{"hidden_size": 448, "vocab_size": 8192, "hidden_act": "squared_relu", "norm_place": "pre", "bias": "none", "init": "uniform", "init_std_down": 0.0, "lr_mult_o": 1.36, "beta2": 0.99, "lr_head": 0.00543, "warmup_steps": 595, "schedule": "wsd", "decay_fraction": 1.0, "doc_mask": true, "dataset": "wikipedia_en"}
Each number is 128 + 32 x the weight over its row's rms, rounded and kept within 0 to 255. Layers, rows and columns count from 0. The size above them is the row's rms in percent of the matrix's.

# layer 6 MLP up, 3584x448, rms 0.0626, rows 454-481, columns 392-447
size [102 107 105  96 107  99  92 102  82 112 103 104  91 106  97 100  85  94 103 104 106 109 103  93  94  97  92  92]
[[150 132 144 134 148 134 145  99 153  76  92 130 136 101 155 154  78  84 146 170 170 128  66 187  91  83 182 102 110 155  81 118 133 101 185 139  67 143 131 139 122 153 152 146 145 110 159 125 159 219 181 177  88 132  85  90]
 [172 136 119 153 154 190 154 160 124 126 128 141 171  98 100 160  97 128  97 167 116 118 121 138 110  77 139 135 161 103 142 131 172 119 136 131 108 129 155 146 152 145 156  92 132 105 126 138 145  65 131 153 143  49 151 135]
 [101 110  97 156 201 132 133 136 104 127 115 139 150 124 102  91 157 115 183 136 115 112 105 152 130  97 138  98 160 176 125 113  65 125 164 140 105 102  86 162 157 161 151 126 122 111  98 145 174 116 117  96 109 154 111 150]
 [ 70  87 118 164 119 129 166 101 160 147 135 139 109 136 129  94 118 119 138 203 115 101 102  88 162  99 132   6 124 125 122 143 102  57 171 149 167 185 112 161 174 141  90 127 121  98  81 171 105 145 148 102 182 116 106 135]
 [ 97 132 125 156 114 154 122 110  43  95 114 153 135 113 125 158 112 158 105 170  99 114  86 108  70  97 132 101 165 132 120 176 139  76 154 140 131 185 136  57  64 119 111 122 147  72 126 130 160 167 199 172 146  40  39 120]
 [176 158 163 149 153 128 151 117  66 127  79 130 144 119 170  74 113 183 106 142 154  92 145 115 119 138 141 110 161 135 190  97  60 125 134 165 112 173  91  75 151 150  56  51 113  76 124 160 142 153 121 112 159  84 112 145]
 [ 99 189 127 107 158 147 133 132 121 115 122 105 123 100 144 107 164 174 127 172 167 154 139 160 136 115 160 177 114 161 140 172 124 164 140 130 131 161 114 143  48 140 123 116  41  93 132 181 139  98 165  65  97 150 118  97]
 [109 107 181 137  54 149 167 183  76 131  93 179 221 101 147 127 174 155 169 145 126 116 138 119  67 149  99 145 102 139 138 133 115  96 148 143 152 114 149 121  95 130 116 102 111 132  61 166  79 148 150 174  69 138 115 125]
 [148  86 118 115 152 149 197 109 134  56 127 134  94 135  76 192 114 149 183 102 189 180 111 200 126 164 114 159 182 149 142  80 159 118 120  93  65 130  99 142  84 140 179 101 115  68 150 127  80 149  76 129 107 136  73 167]
 [171 132 128 147  82 102 124 126 114 122 140  90 163  53 114  94 130 139 173 113 159 177 141 152 164 100 159 133 215 110 132 141 167 162 179 149  91  97 207  66  73 130 112 163 132 133 102 112 119  60 110 101 154 140 129 160]
 [107 136 122  75 128 128 161 118  88  56 140 129 128 166 156 120  92  96 131 118 107 127 123 143 136 104 150 144 160 103 110 166 127 123  80 146 167 128 125 114 115 117  98 120 142 100 137 151 116 149 126 154 180 139  67 100]
 [123 133 144 160 112 154 123  96 136 139 130 119 202 103 111 102  66 149 108 139 153 111 148 110 157 139 197  89 112  80 104 160 100 157  98 157 121  62 147 118 102 148 141 158 144  67 135 123 109 144 137 149 158 136 115 154]
 [161 120 116 143 158 137 210  96 114 118  74 173  94 138  98 115 136  80 154 120 103 191 126  91 163 103 137 150 129 164 118 123 168  82  46 133 189 154 136 122 133 133 123 158 150 144 125 153 168 182 126 161 137 114 120 105]
 [134 111 144 127 110  83 119 180  98 164 112 130  92 161 126  97 112 131 171 193 153  93 122 144 105 111  83 127 134 190 153 142 127 121 111  94  70 142  80 137  79 142 112 117 161 105 132 184  69 166 142 139 161 140 119 137]
 [138  85 153  78 155 149 152 155 157 104 131 144 127 129 128 143 116 119 134 174 156 162 120 107 110 145 164 165 138 105 108 133 135 102 123 174 152 135  62 107 121 103 132 121 127  94 144 133 120 137 120  81 136 102  99 129]
 [140 116 145  92 136 160 123  52 114 109 101  99 101 103 104 118 122 129 108 157 107 161 160 200 186 146 146  92 125 115 129 126 104 145  87 168 136 108  86  64 124 178  80 102 128 104 123 111 100 154  89  73 163 149  90  93]
 [172 155 132 172 117 117 159 161 113 168 158 140 158 134 145 128 118 138  87 170 120 171  98 188 152  97 116  91 123 101  86  60 111 154 133 157  82 118 168 138 157 147 122 193 166 122 191 173 176 117  92 174 191  84  91 131]
 [104 113 144  54 134 134 202 135  78 150 127 186 122 117 111  99 143 133 132  87 112 138 145 167 159 143 154  87  95 168  85 154 119 187 115 138 140 165 117 135 108 146 101 128  58 138  72 114 147 120  92  84 163 125 111 126]
 [ 60 105 118 142 170 174 150 138 114 165 137 156 161 152 124 168  94 122 164 155 123  81  58 214  80  58 167 102 126 209  94 125 136 167  96  84 111 140 141 136 147 161  75 117 123 132 132 234 107 198 150 170 127  66 112 115]
 [112 127 158 162 108 158 188 138 151 136  80 172 146 129 114  93 133 100 138 118 121 113 139  74 135 152 133 192 146 142 104 125 139 108  86 109 110 151  92 131 115 136 112 136  67 156 150 202  93 185 208 117 104 180 123  69]
 [121 150 151 103 136 141 107  56 107 120  72 180 102  81 151  93 153 166  93 138  51 127 131 158 130 109 163 135 181 136 139 105 190  99 135 111 132 123 144 131 134 134 150 134 126 129 133 139 109 139 150 107  93  76 124  59]
 [123 124 101 137 141 109 146 111  54 136 110 138 137 105 137 128 137 131  86 137 107 163 103 106 119 115 111 136 193 164 141 120  94 125 130 239 126 156 140  80 106 108 175  77  61 129 131 141 157  88 106 109 145 176 162 153]
 [ 74 113 113 118  87 181 187 168 135 175 116 175 108  95 142 130 130 126 105 150  77 118 163 126 164  55 182 159 137 150 147 118 110 117 170 186 107 129  99 126 113  83 137 130  78 112  95 142 133 121 152 104  93 147  91 186]
 [103 132 122 123 153 191 128 104 141 183  98  97 161 148 169 175 112 181 129 103 124 185  97  85 125 150 139 138 149 126 132 136  80  70 147 132 136  94  92 127 173 181 105  86  77 114 118 131  81  98 116 142  47 137  73 136]
 [120 155 151 146  73  89 219 144  70 134 109 149 147 133 157  87 140  95 105 157 179 129 174 168 204 155 196 140 136 158 145 150 102 154 170 135 167 144 160 139 168 171  90  65 111 107 133 165 109 144 101  90  64  82  92 127]
 [143  81 140 136 117 134 131 121 131 145 142 171  89 117 112 115 119 142 106 170  82 186 175 139  47  90 148  82 203 160 147 128 142 142 198 126 172 175 118  83 169 205 129 127  94 149 146 135 140 150 197 155 161  97 105 150]
 [131 101 209 128 193 143 131  83 148 146  96 158 178 112 196  95 193 137 124 134  87 148 169 115 150  96 118 160 128 152 139 158 137 116 136 171 167 110 114 124 132 140 111 161 140 147 130 113 159 171 130 133  85  91 114 112]
 [ 78 195 154 157 155 209 145 133 116 112 114 100 145 156 137 141 110 132 106 174  99 107  80  87  93 155 123 130 149 143 127  82  96 155 170 116 120 164 128  63  52  82 166 144  66  95 110 126 125  81 146 125 133 133 121 115]]
# layer 6 MLP down (transposed), 3584x448, rms 0.0571, rows 454-481, columns 392-447
size [100 105 102  96 106 101  97 103  88 112 104 104  91 105  98 100  88  94 102 103 105 105 101  97  93  96  95  91]
[[ 85 174 107  90 115 142 172 172 148 134 158 143 137 152 183 129 187 163 136 156 152  88 127  79 157  95 131 192 119 109  99 124  98 135 154 154 118  54 148  93 128 138 144 195 172 159 150 121 179  96 118 106 152 103 110 109]
 [148 156 188 149 137 138 167 115 144 205 170 117 115 166 148 101 125  99 137 117  66  88 162  44 188 128 113 156 167 195  66 129  78 163 142 115 166 114 194 154 120 199  64 106 122 180 117 138 102 127 101 127 151  85 129  98]
 [121 137 164 141 143 169 136 163 178  89  92 136 100 155 112 114 120 126 151 159 189 148  97 146 119 130 117 137 169 202 120  65 163 132  78 137 131 128 122  34 134 123 121 132 159 123  89 116 119  82 163  77 170  63 114 118]
 [134 164 160 136 126 160 171 110  95 102 101 121 157 116 137 112  56 101 118 122  98 165  97 113 118 103  99 142 113 113 123 169 180 100  83 137 125  88 206 156  89  94 146 140  84  39 161 146 154 135 178 135 169 118 109 139]
 [ 95 118 103 145 180 116 101 119 134  99  98 165 117  64 109 145 143 115 120 110 112 138 135 130 158 124  98 207 182 124  84 112 129 140 171 168 135 139 152 147 154 158 137  84  51 129 110 132 178  69  15 119 100 130 206 145]
 [154  91 118 171 165  97 104  77 132  86 123 159 138  84  75 171 143 101 132 153 161 106 161 144 157 163 134  92 106 129  93  82 142 121 101 129 126 154 170 109 147 158 163 114  67 142 140 150 112 138 119  91 172 148 172 130]
 [122 137 153 150 102 144 103 128 122 101 135 170 121 139 105 137  66 109 170 148 145  83 104 122 130 123 111 134  91 115 108 146 166 121  92 103 132 147 122  94 113 137 145 119 123 159  86 150  85  98 183 132  87 140 147  71]
 [147 150 132 159 159 146 157 150 144 153 138 108 119 142  69 152 142  73 110  86 104 193 172 114 168 177 175 116 167  95 127 120 166 192 145 137 115 185  89 181  97 165 178 106 131 113 102 173 117 111 142 103 119 135 156 145]
 [ 82  95 162 124 162 135  96 145  94 162 149 147 119 108 156 135 180 111  88 107 109  93 159 133 121  42 142 128 105 106 128  71 145 151  87  94 106  69 178 137 119 163 167 112 163 135 145 125 178 156 113 151 128 143 150 139]
 [124  72 150 106 143 108  96 132 165 106 103 112 151 103 109  90 200 149  57 125 103  86 121 148 123 114 121 151 122 158 129  86 125 122  68 136  70 146 134 126 109 155  77 152  94 166 145 128  94 176  74 111 100 154 126 133]
 [144  84 154 128  94 131  68 140 134 162  79 101 131 129 118 131 121 161 132 110 140  98 120 159 121 199  96 165 155 118 121  78 161 100 128 174 125 148 137 159 121 149  67 187 162 115  85  96 123 212 180 175 137 157 127 100]
 [166 138 128 133 178 126 167 122 154  81  97  94  96 107 175 170 143 159 172 131 120 110 139 181 127 123 108 114 169 185  68 114 170 145 109  85 122 159 122 190 168 122 141 105 144 162 130 173 114 103 130  67  73 127 122  98]
 [ 81 163 123 126 114 127 123 156 109 106 144 140 147 137 110 120  81 157 125 112 135  53  93 144 173 151 139 139 129 161 165 104 131 129 149 136 126 115 177 131 104 132  94 113 143 145 125 132 176 154 167 127 138 131 111 141]
 [ 80  98 122 174  98  40 131 155 140 136  95  93 102 139 105 170 168 130 187 103 191 137 113 113 161 142 157 100 181  87 151  57 141 137 135 117 115 117 150 139  99 126 122 115 108 141  96 158 126 153 125 112  83 102 127 120]
 [109 148 139 119 154 157 122 125 174 120 131  97 127 134 118 167  53  84  98 168 121 102 167 124 136 216 156  88 116  74 105 189  98 124 146 129 152  98 139 132  64 169 139 135 112 121 106 119 100 153 103 108 111 161 115 109]
 [141 112 150 152 143 119  74 112 177 114 126 130 176  99 196 152 151 164  99 132 139  79 115 116  81 159 158 157 102 146  93 135 125 119 179  80 151 117 123 117 136 143  68 110 148 190 160  86 133 208 138 189 105 196 148 146]
 [198 172  94 140 139 126 162 139  71 153 179  93 119 122  63 168 121 134 157 120 178  78  99 117 140 121 105 154 107  98  81 157 103  66 128  82 148 112 160 135  87  86 113  95 150 201  73 155 124  99 133 106 131 130 125 138]
 [142 160 198 120 123  76 160 154 130 130 148  98 127  81 149 134 151  96 186  94 133  99 111 111 145  90 152 109 136 145  92 104 119 138  87 125 135  70 109 140 152 156 162 132 133  71 152 100 163  98 140  98 154 198 139 156]
 [130 115 175 121 163  84 104 166 169 117 123 117  83 133 155 128 111 127  82 113 162 189 103  53 108  84  72 189 142 108  85 136 123  71 106 181 173 178 157 122 105 110 164  76 128  90 122 116 228  37 143  93 190  93 104 143]
 [123  92 208 144 164 134 144 160 101 103 128  97  60 145 161 167 172 143 137  67  73  99 160  70 110  89 111  98  91 132 129 100  78 126 130  91 120  96  51 185 137 100  78 111  79  81  93 121 108 126 106  74  97 139 164 169]
 [163 140 155 154 145 196 166  44 173  58 135 111  83 129 164 109  94 116  91 133 145 147 107 136 113 125 155 116 118 166 134 108 149 112 160 133 156  92 154 126  80  89  82 198 151  90 174  81  60 118  71 149 172 143 136 109]
 [140 113 133 156 144 131 168 161 151 118 116  78  86 100  91  62 165 143 168 195 117 105 166  74  68 162 151  73 102 138 120 106 115 163 100 138  62 131 121 107  88 123 134  67 108 185 101 158 116 157 121  76 105  91 115 142]
 [108 133 118 117 122 200 180 107 148 182  57 102 139  86 111 113 116  50 103 136  94 146  62 183 112 121 149 138 139  93 179  62 135 151 123 119 117 124 124 133 133 113 129 101 196 105 129 165 107 144 169 147 134 108  66 165]
 [138 100 112  90  98  93 204 180 116 118  94 147 136 173 146 100  84  59 128 125 147 174  98 103 127 199 120 110  99 150 165  60 178  97 181 135 124 139 105 143  85 177 114  96 155 147 165 184 159 102 139 107 112  97 160 143]
 [118 118 134 167 156 175  60 148 129  82 105 126 108 107 124 153 138  87 172  93 116 137 177 147 195  53 188 125 115  99 125 160 121 144 118  90  76 130 146  77 139 208 150 161 189 141 150  96 130 156 152 126 134 161 139  71]
 [132 116 138 144  87  87 163 104 209 172 141 134 145 108 180 145  88 118 182 130  88 120 134 121 141 129 130 142  88 139  82 138 121  71 117 114  80  98 107 184  77 128 107  94 163 122 116 123 107  98 147 119 191 123 144 118]
 [167  59 126 145 174  98 143 142 140 110  93  44 143 120 150 135  97 124 173 138 145 123  55 118  94 165 156 107 111 144  88 126 121  65 148 166 129  85 157 103 151  67 143 111 148 149  92 113 106 145 133  91 107 101 105 138]
 [159 100 127 118  91 104 143 159 114  36 168 171 157  73  96 179 169 115 124 147 148 129 204 185 158 120 154 152  82 145 100 173  95  15  99 177  73 126 116 115 136 146  91 116 114 161 145 120 117 131 124 148 183 127 157 197]]